{"n_head": 6, "n_kv_head": 1, "head_dim": 64, "vocab_size": 4096, "norm_eps": 1e-05, "bias": "none", "parallel_block": false, "init_std_qkv": 0.0236, "warmup_steps": 72, "steps": 4770, "dataset": "wikipedia_en"}
Each number is 128 + 24 x the weight over its row's rms, rounded and kept within 0 to 255. Layers, rows and columns count from 0. Numbers have three digits each. The size before them is the row's rms in percent of the matrix's.

# layer 5 MLP up, 768x384, rms 0.107, rows 542-613, columns 256-319
109:116130124128099129131129121144146118114136128126120115105143126149108116127132106145116135126120083110100101153127124140098160097143096127140124123127104151137095127106154157106111188157123105
102:125104133091128109128159138141115105143125073099115155137110069170139135096121131135114107133119094152128111117153101144132117148094118117108148103147115122161117061140130125103143105139134158
097:159124148118133113101094138111161124142129087142159157079080127159110149157136121093104153145091139113126113124165096116155114116119121096151140133139129152125106109130100097159096112148133125
099:123128067106157136097140083130164146132083082131109118125160126141129156128129105149147149139070134174135130151108160126157134120122126089075157070101136155108112171106171094170115136108127129
101:116119148091124093159165131137115079131081139100123119156121109158127110139113145130127143098170119146121106124084094136057111175128162162097140104143123102157119143158120146132135107162135126
099:107138101146117134060127108115106116079154131125097116152095116145118155109084144126090142123136141145078131123141141140086150098137144131169174107147160146146116146132121122149135138160102114
105:077108094100113145125164142113117113141116106127130100144118122156138110115114120142123166143165144165141161178129079121107131093142102147133135114146129152137167108126136104113135131164125150
100:120093100146145123106139164126134135121118143152132134113119180141111093150153154120173139140110125131101151139142101125124151135198141119113112125111108144196098107098126105107117103102142092
104:158138136128107107144120145117126157150150136105131140147068146159125130157123119110143155150115130070127079129114150123094089104092146110116116153130108165121112141131109148157146133091113149
095:127158139170134127124146153104176164156135131104120104152134131152162128172122170130125127159106118122062195084112144123144108135156117169120147121169172131161129163161129157127130110116132125
092:163153149165109085160136110112109072063088097174176140110125157171139131137139135130152165148135135106153130126102096136126095157100157121110139117062102100103116131120149117142148166127102146
104:142162123117096150131097132137098106178128086102091156121120089096098136167103085145148118104154107125119132124156130135106130075143103121082117128133172148138147142119109151133097150124112198
101:119124143119121131099151103147138125099139109093102101134171077161131100112124119183134147100136094126107097143133153132114136112096098147123141116135100158098129132096159158123128143126103155
098:095108109173060149156146087167116131153128138120127125132122137134107089141097141102139113152112142119128140113130127112103165153109102112163163145179081143115115088104110090148159104150113071
100:125122096147120097121163121151121155129132097104147148152133173132097110134100146135100154113149087131155078126171086129149101111141107147199200115077103118152146101118156115106160107123149152
099:146097115175113145083133134156135137128089115116193145127166098101107111117072109160121109142158137162133110122111106148108111116186130119112129154122143144130174108101165101140103081112145135
094:160074121093098177138108173123129148085122133108141115111129123128109084093096150146128145120160133123136133166110152120127147109124127179158118129091122107110121146116159167144122156151164153
095:134103129137092175137128150140142116129149132107124084138108107132135126123145155105164165138072141163148130151124115165123113159149123138092139097132129157130124122156142110123128130102158129
103:085122099111109114105140138098163117110138110129117131127127141142123125143111141086166138135161139112128113096123101124142121167108124110125175141122115110146138084142169121188169130145107114
105:128098141137112148104117117161123150150143155185167139147092157145133166147151083111113095124099127151098157126159167176106163141108120150129183091152151133128104150121120146182111164139133117
108:150182100117173106158162134163138077118124114123178128120079112105130134148117111146102103187137132129128133101142151163139110103136111099115112075073084130139104081110140161128150159138138135
106:116133117115139132131166095092096130098124129055138099138136110142146070076143154133144141134120166178119171125129138114116108118097115138103151121162107137139133139139125178136150124117119136
097:117174145149153113112090174135153095144139113132136135136108081096124109127142182066136098109147144124127147173126127103102110111122097101170107159128120153136155128137110153112144147123144151
102:134114131137137130136146135054114105106143126135123080164102097119145113159147147175130149174128103094169137111163120147155110127095138114118133149115114116119110154150087103138129193102114136
097:127119125152138150138143146140140127158105115153151175130164170139133111123107185126115165094150109189107150100121128124150105128145121130128193118103119166165144112166131121149141090154111169
101:089150138085134147134134118165143142123167141074128113119169090124164124126172118114128099132118121154134164141116096134094099115089134165131150111130115136103119159165162133123143144180136140
102:131087115141071141137109127156090171180139097136128129109139085120113128085129081096083116151120109119156137141123120123118133117149155127104120081150079098128147128142108132094122130098140144
098:093136136150131154135153137139106114133128138078148103120129127137131111128124128112135137135101148133079107129116130103099086129154089165165126111133084132142093150094133159119146162135170139
105:138123106120149099151135113090126072091126149146120161115111110082135170193167105101138149134146168177190152094133143144151126124118173168126100128122103089122120108164127136125140100136165134
095:104100108109151094090080135150134162088142140135135084108115113140132109129161083102124125131162101160144156099120116109094132144139141139146082081114151166125100147122149118140131091140113093
099:081111124136094144112117127121154167095122155158123119118100108121112146093094103144123126135116108092109158137137092095160122149146093111133121122094138149141139141142164194155145084127179118
103:059124068088091103098172158138092126183135144101133115156139160107093088103113116153114132108115155163118105104100127121133125142160117095133167117147126143115128142127113141125127153124115133
093:116177088129087130112163159145132170122114149120143147138106111114123130144153139099095128122125135136114149128153123085160153102161100120083159151121168104133090133179135132156139094162124105
094:182142157165132072152129161151133130122115124083112151127103071172154175132070118077146104110100128148138073104143121106146141113094179119133084129131154102150125144105135175104113130107115142
094:145175100119135100108146128150101141130180122148124174130115126171159148110086107146134098146121182129085134179106138135125154149137115094141150108121146117108140106135092140149117136139140175
094:142108150154154085160118138154137135145139138127102130130124112152115124111131116101112132146115105146148160115135125140158141123110143133132123094116134119122140129117102085120136145185160153
101:149135105102150155161146100142144151088115174103119161124146137164099112124139116135174127099086105074108143120101093103122148104089112156121164125102171120134151126119137093146156134124118172
094:151093139155159107129134132124117104132112109101107132106155112134146109115169128175115133130158169147114137136165121120103118116133150141161116088123081133163109116169146136094114110158137096
103:156159074120124116111104107133086119096089131102152090140121163114112172146148086142117147147140159104092133125112145133113108082101155124145130123119146127124134131125104126132114155142166118
102:182144141082145075134138161100133120084158099132120144117137144145134153131077161142170134087114143172090120126145137148140141103121118101121097117155104141178116141106066139116123095155151134
097:165115172112091135139159125129154132156120154118144148147155143068141130143117142120166147150098126158116116140140147098156125125111135099145068177172096147124136108113137103087090117110112133
104:153153131120110156161109124087157129116120089137146107110143135120146149147167116106131136130074110103116091155092139149115082169145133169153162143145145126119114140166094161145139088154118126
096:146144103131131145097127098098146117088094132174121114131123130126151123117132108154108143146106150059092149127139117113161097107140093127106152117137133140136121135125161156087142128087140101
103:154097111113141111125143121138096174130119120133120120107166120167136134148131094111134103125104142138127122109140123156145132135134161099138113122140117167173127130150155102135189121106092123
101:135119142147101125105126117133159155151162146135084119121110168091122149122079105072154170131109123146067162113118146112099108127093083098077121105117135117139155144135142146106135106115156110
101:106158183099133140133148094159175130098146144160114165115178105127069100163169104081139146110118116101104137094089123111135117107097109113122157156194163117097149130122119160142145095105136147
102:107147112156122095112077154135143120124094144129157136154115108118136144132155120111114094153137117148178162165148146171120129134149150144139129086139094115085116080123153127140127128138137168
090:104146137136125138159101119108108154106120164135077128096172117143104110110149130055104144097139102183124112160110124127116111145117108102115102137129131138182113117106168111121130104141137113
098:108146135091118140130159110107149152171121177136175100117107128167168140148100069073151163155112105142121129169098162092161122150127129138166099125148133117090136139158061148142125146100121094
100:160120102151154109119130139119129140147132125110104086115135122107121124126161131101145130137087090173121118111136125155104171140133103107109090135138127122088143131122116122123072121142140170
108:149135131102113128151087121118097124146118100174104129127109139118088127115103116143115158154105135163144161100137127167149153103127131103143135141127119138129145112096112162149136107131166108
103:155101184102123115112138102161122092125114139145130107150126141149103137142165103100138140134139138176120150137135114098134127114157112165153070121186109183119119128141153124122120141159154115
096:120130105135096108121117143146133148122116178125136132152116173100090165153152095136100125104111158160113126123159112134144084125118113143140146127150116176078160152110165109112146068162093135
094:139081172125128108120126116131150100116126155166140156124117116134161109133124116143159127117096130151072135121149123160118148079111140151101134113130096159189159173102103083125158149164136124
103:128135173102135136097157144109119102115137171152103120078140129139111130125132131154128167134125133116111148145163096116109087164136141107130155153100125156120137113097125121127113106140122136
099:104158101136146120091163111139102151129140152187158118098163113138177164142130145149141132107087091090124109129114081144116114100142143172122122131141100128155101123157112121102124142166109107
100:138138116133187121070173165149161139148132141177154092172123113121126136155111138134093158116114159102087165126148147124067130130142131083096113098097158153107138122125134126125097143116104169
103:193131128147099100126172119154114143116107106106090154125157125114103120139093144125107116122138137158135133117152127171151094125137114137103136104104092135163134194151151123136051167167136089
096:150144150128136126142117125116164115100091088132132127181091118131134128128097134142162160154108113122110114133118148139130126066135129125125172111125148078145174145119140142112094117121136169
097:183140101144176140145147130130159145098158132105095168131142139097107145161157123148074100135132159122118125146163073130111082087114170132127128128199152081142161164163128156172132098132150158
104:145121106114174137147121143128094137117135140164142074096124069109147112085083146138152090116085113099099095125147149157158127153172169137096113162109132120097145125133132124108118117127102098
101:127120101100125099160123114148181126098100106120132154158103111104131147098121133156153125130102144146092135100149135126125156108099143080157150102106085122116159134117142122151131113152131133
099:141135089147114137144158121130123090116138103124123115113088096108142091170105178135147122161125107129124125105152091135105150097162142172149065141152117148117167161116101093116094135099120106
098:114152142128145105111146054187135166120136138167147151121128116091145154172092118111126160119147119088134151130150118108110123134099124110144159126088156096109123086111103188097116113125098125
100:103139126156098111119107125119179113105156159146150092155145119102153112135091103149110110116103105124155088155088155116110133168105145057156123130143108142137165081067134090116124136123131088
104:101103172084136129105126148091121115116121134142136069124124091134137167129123131160133121119139159119116154130109110134111137094115143111122180102135115136102138127154132144115170110149111146
099:101106153093120098126089099154149146119109126171120118136135103107158111093118091115108157133144115081113133132168167132148131099124125150103138117073058099105132102069068111118160110153113098
105:131137132146114105127097129115099152144114150123146128091148134111125152136124135148101099141115132105131147112151110119098150098124148161143140109118126156117122080090096122102159099125143190
103:136084152168113160103163143145110131144099133147157099136105181105123150109101155152136105101130162145118113150146087118164111098132102151145159142132125173116135138152122132118104131104143127
105:137114121171147128140128152113135078124154144161135177142086110153105130118111145148169129108148132108071166164144141112120124140116144155100117149154135145147101106091123162151088142128147136
102:109172167145111173131101157143095133122172173117182123112107127131125151107112135149170120109140145126141105112156156139133182171116149136142100138111115105099136131099162077142137116139153050
093:129117143137137105155081161077140108121141131095144131111152119180091169109096150106122118100153101128140118170120098152166154137141137131149125167129108085138079142125118113119133158093159108
# layer 5 MLP down (transposed), 768x384, rms 0.143, rows 542-612, columns 256-319
108:119134162169146089104112159110149119097145118123097106110145129126155109183135145116145131112151123092117167126168074121111114125127126112149109063110124124128142117111155149127124127124091140
103:145153128130105148125107095146136122162143142162139124142119115111101179122125105124071170110160161105065137072143143163136137125114089144128130111192124088122111138114120155196091101142173136
093:098130136121147156110091124140145102148133180128087166128133125125124120118164134147103107134131124136152136138143142116121122168113153114122190147131093160132119141148099168141115150155128132
099:154155146152105128130100126144126149099133112089109120127097089117158093103137122129142142147137141088160141131093162103121120082137149134136134160125152107118134127165136159109153115132140152
101:147131139146133141143150122125101147110140136101138165140116136096103151147120151122121096124148106124110153090145138114178134115148186132122131123136152126080122128133129099145091098154159138
098:086099116127128116140080116126137134133113136132100149095153104101118137122113156168106076122099130111158123101142135129119146102150170157137133149132114095095131117132086126116141133128143116
098:127129113107152135106152143118141144130117104109104175084118136133103116125162172105131130125131138146094131125100129087165114112126115134108115139109115117120134098099162135144110144087163139
103:124121144088118115143135113114135118123136064144110127085112102123080132176101102107139168182142137121119163101132135146105140139143128122141151125129109148111122145100089126142145104141135122
104:130132133146095113115101119162153079130133140149122086136106137141128115091129117132091099134157186156109096135109148118143126150132150131139130128137124132187169137126130155091167129142117117
093:107134149121139134144093099142153166089115099149094164119105145106103142120138096140140141118140144144141121136106112153132142104066126134131146139120075159089145092120114116129119136132087108
091:102067106147127098151140126143166156143132127106146182144117077186149140082095129092139086129119094143143147137164101072119117114155081110127096116115184144138149111132107122132125104122138113
102:139135147090104102097128119106131132081183139113159121137153138150139123096153135106138134130105114118137150130113131139145101131108112146126114128110172136165124121159104144141151089151145143
100:129117121116120112103132176176120105116162163093121080172156115138129149135152088140137155136154150174119209107128107126115129134108115134100137127084117130161175122143094107138127136095113114
099:125142103114143114150128127123152135119123129130125160097134145116074147139106156186135144140112094100160113118149124088145122121088115148147132152111122128113132165102151086114107094110133091
101:104126136138123143139161153115112138098151123131153082118083134147120147112096135162105128157151131127145130100093126169103125114110120084118091150190093155134150145113128089143114130117072075
103:082093156109121113139107097121126151131164139122123133158159114178125103153134150146162132116121150124105113131134098129141144137129091136109100090144137150121099132089131154119148091117111110
099:094170076129163120102141143121132145104128100115114108151128140104078131131155126084179117136110156128149122102179078151127167122128113163118144100128147156131127142094168097150084096173116091
098:115086124115120099099104121087153166146123098183100128140150130117159165188141103150134115112108125142153136135156143128135133155130120110156130155137135162153117144125124158151123124100157150
102:144155116085122133110126124183111134089115102122133120132066148131159122099130132104111110110108086180105101122100093120119142089125194127082130085121145153119136130162092146117103134136159151
107:142100154113145092127159154160120141134102098104122157138165134132137158088104130068137138099158137115123136131145103162121119124135155119142113124136121123112154173112096124119119155160131128
103:146173126129121068113123112132110138121153158086114139088146172146184149117144146101131087140134110158114152115084134088129199146105088103163097098102117111147164152100176154132143122115119119
105:146165166160119144091107131120110135122078089190110142125089136113079123110154132115079147158123152144103126157163108131148149115145118141153115148095118101149074097098165104124086163156149106
100:123122122141109128126162163195093122094115131156122138178094168111116120101114156152133122081125094120174095112123140128121121133116144140148100142133122127163122135108127145117106161138124143
101:181149156121147143106096102154103119093128138145108134147156102121147157091161145122150151164112173123102108104096077117142107123114132152119183140156093137156114097152116155133136111106132146
096:109150112140173138149161135139128163136116163159105124070156108155126130144141108146133132143117123126149112135124123135076116154103119144100114113132128113071130155117132143127100171084159160
101:069109119100111163106145151138091120139122127153120118151125129119115166146107138177121095137122115129154123132134165157138150156109114079117084136108165145087104118089130104159142148139140171
101:140134161175116104136112169147126129158141164146111076091129124120126091121147159146080145126130128139137116108087153139157134110121111136103124114136132157111130127117106151176101068149106088
101:108116130135128072161122141109086168115117100162093121115115133138127158090100093097150137108127134146182120122141162151154127102118072127129098140124145109093145125138123123117079105140120158
104:092148151128158148140152118151128156104151169129142202104132143109129117164131123093119134141144116132134134127128119106142073167101126125099078088115168129158143144142138146113125094143140116
095:160151077095140127144143132125083098140126084124142177101096156131100092128116145132165106112118099158122143155085117129137142119147105142144152137168125092124168145112136077151136116123170147
100:130143119130182156128120116126085157162073113154105119129136151092125132108142127134130118124116122109120116093146132138145085141114160112122130139151115151115106098112178113139130123065119092
106:093109128125128122120135104102154104124121169081133177121075131123151146143132096115137126168075132162109112157038124157165143167159127091130113120130132115165133138133075116106142117123126119
093:125102106138160124131109136091113144158126103130140110155167117106094120124113115126129110131089090147131073152119104128122098149160128115167131130122110166114169078135073075136114132170121116
092:108134143097169133147126122161177133099118144109137154103141199069148139146124103151106155117123130077086162098134106130108088076116148157132153126130139156165151134121110116138104108140099136
097:102109147133157165126114127100114204087060114125141090133124146152126151113162131125119125117144117126135131100158110099094087137102156086080111130079108107085148150140119108132141143092131101
099:119136169099146122088153149172166142108142132134144172133149104150088113130075170125129124145105179083082163122107101070131091125116127177130129132090131110122151141118148156135169141150097086
103:144149137125129130159152107125141109098154131114119130138119085180119172107118126122134146125128097116160100114083126125111134114107109125134139103087127148119168114122146113098128086123139132
099:092156108136131125111119155136127158111153176173131147140112091138133127104113097176140141112135139167120116158093109167135125140112136118124112144130145092137094135130107161102162138175125108
100:151118133134174118122168153072119089134114113132117100144129130106080122126115140152155082121119127109090107144113145133130126149107127111115121139123164123134118139102170160115091133111153131
098:135132152087153166135139130122146149085099129104152111123130154127147121161123115127159162101082132119170108164133185146096137094127128124164113149162122071161112135124104152110106133127119139
099:133120142147132161153111134118146106126087127132135145114096128103155096117125099150121118125124098131135124067102100099117168147131169132115146084119152148130154139114119093101132131128145098
107:156145146098121158090116136079118094122115078134150163157117102130153088114134136122128142112136115122162146120141107152123135093146088142109140164159115128101122182110116177142153105124142157
093:131109093134113131086105087101143091099121176099120133105143141132100121135163131136135131134117107107103109124124116161121112178095113088109124146140107120126105095120103147147144135155103167
103:122141125087127092119124152111119138107115119100138114152123166133135102128103145100121135147110147120114166126177129088176095111159149084151116070082109111118081160099134098132129102083116111
100:146121111145152143098121133103077077117128099107109129121184160169129064110160154124083119102129115153094145135112112160169119104129141131152062170134126110128086105150151097093065114120123083
102:141138194138107139157113096133140099116110139107126117144145122165123169092123090132175118134144146155127134094083103145141156115102158112158096156107164156093124154150121062123086136113131141
102:128140130103123142136152085129089141097150124112105111147105162110113145135117136148139128109123137136122158133140090115137108140131157120153149165144132129134117105130112097118164092078117083
094:192133147131115118110118134126092101125115122124120101098114097138118114118149164154121151176178120161120162095147176128159127119117118144133120155105107148142142127085110122140132125162139146
099:114057100117126118072120124106173149105116112096112105141160117145098154181135178115105113116134114142143125094158132124145129106140098119121155137143136155107143089165128145096146107118115163
102:137148135134152180140127107138150100078118102153140167168094142112098162150119098161114171118139107107099142142131122126143105124134196154128100131117098119158147113104121124136078127097114134
108:117124128152144176119174137165133165121090129087103133100121128115110099109141122171136088113122139091098128126135143130096171145130113098115061147107200089152127162158122142160122097103137149
101:095109122119120091110146124130125113123152167150148158122115129125120111130153169136139169125110106123147118132145071138131148123107173106135199177137133123115143124101122105128120100132113190
100:143146130077132136142129148096083129092105159091120081111166076168093110111157167125132135096100120103095111096171121129119163141092126087117147115110109146134124137101145119150130143108142125
097:121151168115151124111123131126095153104121109143146111157149119132097141123099113120132131119120171144162113129114137116123099136120096117140175100149096133135133115147139152108134145121076157
103:111106133093117080101133138094143190137149118118108112152111157143120157121087120145186145132130146128140107095138139100163121138117086164132090105105131105136144156149158114128136153130085125
098:143147107145127116124110175118139148134121142142118138143110109110155113138139119153160102164123121101115148109128199043082109176103154113145115137144141145132140094129133117102106127146100096
101:161142143138098189119149092118163168125168145124165115188093131123096100083156145118177188160120149155107164148136151134133102154151154133089127112158162096149113099142140125161132110125141090
099:145134098134110171127102147159105079102116107165141161129143147119112151172162125138107170107124144091117107134109140106123115143130128107163123113139149116121110138129112119117182133129115161
102:119119139127155114140098091105158143136106116110148118112143119164177144082172156091171163108165117122129107150114148109163130122178129143125138197147078172116125137117083143145106117099067151
100:125131109114148151148116138167107145087129114099143121105067138124117106101079110166148133156117125127112169133156148114136106116128122142109131146087084134110113075084142091115089102132133143
103:153159171137128119106129101116122127129141112106137133143116152107138128137135085142115141165119155104130128128111106147154121140137102117146154127069178135160130166124096130105134118136153137
102:103150110086126152123117159081152118121166152139122166099131140099168105135124180114136142175131108132149168168135129143132108115113130129118114123118127140132135129119143130122149119150125150
102:142114108142146089094135165110078103145148118120128158183086111124164148120116080087085125131104158127159135123151131102155111124121117120171113119091108154109117139116161164100108131172061125
103:149109127131159136136098151145148153161097107110085132160102149125130150108144109139116105154125118130154116153110118147147116138095141116109151170123156091130127138115141101130096112088115109
104:149126099165126116135165122143115196098107132147161110124130095150182132126100100147116154146109165130143118113104133136075126138150165111153155153145111112120109154136116098145152182137146154
105:179129112124107110092149123145132065122153144097120152153139147176168112092106167068154151142177131094088105145119142140140106190120130099136132129105134110053117144121146133120147140145156138
101:136104106136130107120122114164131138119115121159174101121080093150134121160122132114151163110085119123118112111076166116127098131115104165115121151132117106142108109123105127195113102132128141
103:163167122125132154116085133159122165151138166129170143104152134147138178117114162150152093100147122129155100150108120116128097120167118127092123133104170118102111123110092133135092142123153133
104:092148140103091134119124115149138084122132160110150123155072127115114103133126122123164101128129126129180126153142148156113090180116119137148124125123127116076131123137111082130130104146128144
102:121170095167158137121116141105137105105162160086104152136126103182148093157104142137119169120127090128130123167131134147142130111127112114124118137122118128101109099141156140098126157116146144
100:074130133129144142102117159139143163173165214094112127145103129166148123091096112131168130143087153116118115129148128110169135119105110149101133155141124131124163116142148123122124128168092134
# layer 5 MLP gate, 768x384, rms 0.1, rows 543-613, columns 256-319
099:120157127151147089131158066118162128139120089135141127156120181121184152116155136108147118118166103146128140109143116162152153133108099130097152107129149103123126133141157133125153144171108083
092:138096160114124110156183128097112133108116093133121148110106139096179106128083126127079171127115133126127137152122100166136131149116137128114131111136140123097129101144107134187132118147116116
102:164110125105144118116169043090116118105114105110126133140117163110120106085138147155136159146135131143143104141160140134205086107187167075118126109110095150154131138130134125115124132169116136
102:112155131125138150142165132112112125085156110125122126132128163139104160108087140106128146095115150147093102145082139119167127160114138100104133132126158133170133140113137130115102144109069089
099:147154153112103132145104088172136140145130121128135121144115145092115143155124092177146152099150098118188165142150109128136117105155115122114110120135151123092132141129090122119091109116144109
099:113112087147122157145162070169165140119103115094142074115138149085136134159103167087106126117146120120121140123103149107127133096131138081136105105131139124142097175143108159109127089159126148
100:077110143121135121128167094125095144138141126113095147163155151105100099099131095138101153104134116100110132141102155102129128115133171155126117156138142118123119109172156116074149159141135121
107:095163139103151130125139119112105108087098121145154109097128112105146167120069101151103155141126101093112159102106093130119138148110111162153120097134085177133115114141086154103130140145116148
093:130121074145145143173117161109096130088130131103131096132132115149149112181117151099097137127110145099088170133182118096175119133124130181181135135127168109146102136156131142142127085103128161
092:131115118160118156122147164136134153100083109129113113173121072148130130084130129087138109132087102118146131076105121126127138114150138119128073110134133102170122152097128126145143153121107169
106:122139133133133104124187094111136127160172066134143169089116095144147098134089125163133149108162070083063160099162165141122114113150135146046083109103151144105111130165101154143132104131159145
100:149116132163132129111139143125091165181162105113131140090171104070111097161130137143162112166093094116091081139111090058126133120116096136116123157145121146143176115141130136135104139141143165
098:107121082117141143175127128155169119133114113130136128138126129124103145131110092116151166148114124131148106132082150117102134154103134089151138175164131099118127159115163137108142119136125165
101:130146141121140162119116143156141138110110124134114091117171169117122146140191120119113080102118128132131119146119171115176193168096131133128115124106113109182132123160143139148174112162155127
102:180119116113098128135109132169152120141128122151129091155115141090157132108117093146082116082134108183150127116126068120125133109141151150109126112160144130135131165140166122087130162143130138
097:145086145107104121121127134119100134154116103114145114102120172121112141139114134133135128128156158140110097124099171143170132125138148099093112126117093116119145123145097109121215159099119131
100:137128170153106146136158105147106137118182127106135080135120093138091148119131125092125137131178080120095081089106176113144116114148164127106151139091105122127134116119113140146148122116058138
103:155102119143148127178107123120138115130143131174119151174154137161149134088120143151108171112113145130135131133130160162141129121127113107145140124155136144129133147114114143137126120132106093
101:059132110153137138115096118125087109118140118142143136140151126107131131131128122147115158110096177117156120110130090188163065117125123151148128113116108127109132095106116111122164139109147146
101:096113163151149167129111139078112137166145115138125181183088122151153114154110153124108153135125137125119130109117074105116076105111142084130141102142124149124128165136142122152101187116138132
102:081124117133146156154148091169158157133111117095138113126116131121083117151146071107077136160109106121121126137122134142153141155125142086093108151178120148123128078130109141136094102109158126
099:089120163137130157128117102117138120147123150126121106148102113110132156130103101128093136146083124143120140152083170129115089137156153131107090128113111134072126149086143114160108159175142096
098:147163103103094177125131122149091106129150105135130144090110151120109143159145134134152136094108155136160143127097134138089139101113141098117125126123136099157087165080158148153180144162134145
102:110113116141124184123169096118117136124072117135087088159099118151127091086191161115126160105137134136132112147158118193145083178130115124130138142140115109128126116173122138134143150151089138
099:156137112121115114121129171145153162125111143087146107185142087112119110123156094129117137120121155106147134144144114178113138108117130141129137092144122105158138127124163146144124102147127114
101:131158109144177130144142136143138173139121100100166139130091052143145133132144098122156150127140117161120126119142125120114152101121190136120121158098118110142109112106129121135178164170159126
104:146119107123170152160131119113088139113174152176151117155125107141146143114126134137114089162186100160093169142119124136104147159114143130138175134110081112114126136154170166138152115113125150
098:105153139146134102105148130112161167139087126116139167103141103134137126060111117152132155104125127114149107102149129103131085194110112120117121093128087102135139134142182145126144150130143167
095:148101140134153121155104165134121177108088126141125132078099092109091147118108164137131179095101124129134138128151133134138131152121114138125133101129149099134129117107132105147115138145118136
102:129157131165084101120124120137101131137143123140099151128119148126154123117148102126147156126160073146139103152108141088094130108168114107101098134142111103072133149094165141121081133079089085
096:103126144145141148130126155115105106151151143141110115092115141168100181167130118124120142146138111132151126113101132128194135106151166116134094097125125104140111116152149116107167150106115104
095:130135135132157112143078098181151114112136111134121130125108102134114119134123185104113129110104141118126154108106113116118128136147123191170117140143167122149120140157097106155141152172139122
096:114126141123118169074116163129107137114141148122099103107125077145125128108086112111118149109125171096136139155109128168159125144116116115106138109136157141127130145134119117142103109143141138
093:103118117158113126142162119149122134171103152065173129158100097094155091149135084129115112153072153151106161075150150161130133094116129129116137125104117150106109134127115137096138115087101114
103:137146130131137107093086095122108128145089119155176142125109162133140114133102183113105118138167128125129137106170130133097187154147107122081126119102153114120137148117110115109161123131117127
098:135130115089146166124103153155100127131127145120134107106120143150163110129138117148071159118154118129103143127126125153113133150153171141113151148087130098151109121136101157140161120173109092
096:119141120141091183125123103082161128132172110154203117111103114128135126111151123164085137150124113094095136113144083113088145100108126130140113176153150081139100165132138160120151121131115116
101:170132185170121146133154140144111122095144101144112125135121095138098133145106105118129082135154132119102103142103129100087080124110104141113150157151136141125109138143169126146181092142128125
102:109120123140119149115101157128147187095103150169143167137155148150112137127123114130144138115118144092173111126185138169150121119175118110092114107153107110114119115139119108152120183184154107
101:091121149152112150174154100140138139147108130147124097118081117115112120151129098110149107140123075168147164134127122143137144127111125123097128143112134121145143086128096122132115140135141127
103:133139150116124101147129169128197114139161169143094084128110178139096113085129120130118124152139094149173142131140128161153114103123131125101157128089173165113130127153158089115119126155108143
096:134160106122150112142126088159104133067115150142122188118136112192137127133122092093115150129100110131160107145131075118191133141121126106125099080128124095144102132144111159191106137135132179
099:103108138158087127138083101160127193108110132101118182135120089083128093135199121095130106126154111131155113123102129098096120137113139146109141108106110137142101151167109155102092092132088153
097:112109130086162129176148126102124125113114145093092114145094087120183054142158113161136134121153089148097115136119120108136158104129137164146130145105112120109132147131130097126122162143093134
098:115169113168143139108109105121119111144142130110122140124070102120173114112099130166214171117135116122149146142120178138108151106126183102148136142113145104138116115096113140090145127116115124
104:120117154157133110148104086154112141117092116199093100163127169119112134146108184101096134104107132111152083130181136117121099159149119137116140124129113134133144118139131120118112127139115155
094:115116100159124184116096153111107115119048130143130125146115143146082144143144137169111172148155125138126135093124119142099120139137116176109124114107174153085132110141135150107113156137123174
101:124110115130121092129108148171173112110114109126105132137143118139126126126125141136107160118162139143115128147124127131113177145097087133144102161080082118136091130135123157113113132122073121
103:115111174103142117137130116152141094091128168130122172109180157135147129132091135098111154147168138137137086140121120147115114158151099101091133157109149104117083160148123141141144131113174116
108:119108193138119154127143150111110125184119112109150108141058127130108114143124158128144149113127115137094113159112146149143152149132119115119116152105134124116106099134125121154120102160141063
102:120127134149156089158139139145130131130125111127116114123130159152106085146097145173098144151136135128130145164118146122139086131130167130150069137162148169132080137138145127109136132155114098
100:110127113123136144137144137159136123119086119093152112148103155120145096162090127145119131123128144152155147110133142152115115105137136104122125140139103146124105132124109115154053144101129117
101:168115162190116173085153160134120103128155123125136132156119147118120108109145099161126103143140121102103164138148123118143077158132127133150118104123148123128109113133132113125102129120113103
101:106135128127167138197158120122107135125135147149125170160121095096171152137135105109137133125095170113147139118144132181116125178128110072122157105131116133133142136156154095132126147100143083
100:090156101097090082102131157101095159133106139150128103158134139124122123150110115142129127118132085101116121132128117099105134116099120140136120117156122139148112111155121108087119107156101089
096:116141082128125139069137134138139117110158163124095163116136117130155152128108129146140139143162088126138124105142093180135169109175133143133102124142135157121106116110170184118122106162110123
100:130145101164125106104106135074106103077161100119117104098076127121123102159087122146111108138170108098095110157113140133132134139105124153129114115103091138102142115146120134111155042112125120
101:122102109128127099148186114098135113099127083164174134132130153081120134149151173125123103132149109104105171122143178183140117094078108116150157112132179110139183163122105134129137149135132150
101:110167140156146132122127149119146115138126096165096122116107173108107143134162134124122151152146128129150142136122140120111138149151148126137080126206107132150136158113108151175126122124107129
102:116121150112130129084135117158137145171103139155107130126083112133140105137130127111138153125157156110099148145104144110119174156146180129093151151137121100107121142123120110130152081148073147
100:104142111136108125151187130097083175108141135161092165129111137130149148110121148119172120129136090151118135069113149100151115112109059140109118143103120142160127098171150141146133102129095122
103:157158163148088155127128130136133132115114151125123147107092155189136132145116099106137162143130126140140153158132093119127118131096161160093147141142110101097152121122100126129146128116133128
097:084139124090145122126086130107138102120140102124125114085120122145070145144124120095114071145135120088126145121101149137088108131142164156120116116125131145119123164179141154088132098128116099
103:134173159115153120130137112155110128142132073109099105118151151116084144137132122116152098119151153137134207098128122097143132151173146132096092132126100121164103145163121099123121156142116135
107:113101141148102140170146113116178126154134098138143156102115134147154139116162149115133133146109148109088127087170138159122172110092103136110108122070137140144116172114199130120103144119179152
098:153161124141097102117105078093101104122139055172158120105103132135169140102099137089127134124101163118137135156136148098135147111152128108115108132100145147112107135112144141114128094136144142
099:106101126110128151156138126109120110102142135112125112101085115141091095123126161100150122099127139117094158135107130147115114152126169115135113153153112114103119128108078109132098136143153142
102:152109137085154165132102122121145123129113111121143148087136082112130140096118122112130136154100111116108144160083097118142137091136119098089140123129097115123104166098154123145139123099110124
104:137156144131126136135079107145110081140171136148118108135121172142131108136160159117118155111136137110154138167129138117149153136124156154112130138116151088104104138115152154121147146160133168
100:150120146136139150140172095118144115158150097131077110137151157107109125142134116116069148098165096148120170101099114088103157129174138164106154132124147175127100066115136119107143163144074106
099:104145142132119127146112143095111109153112116174098144119145126143076089116144108123121111129146116131090114104114146189117095106138165158101154144126150117096121105133110123116099139140106131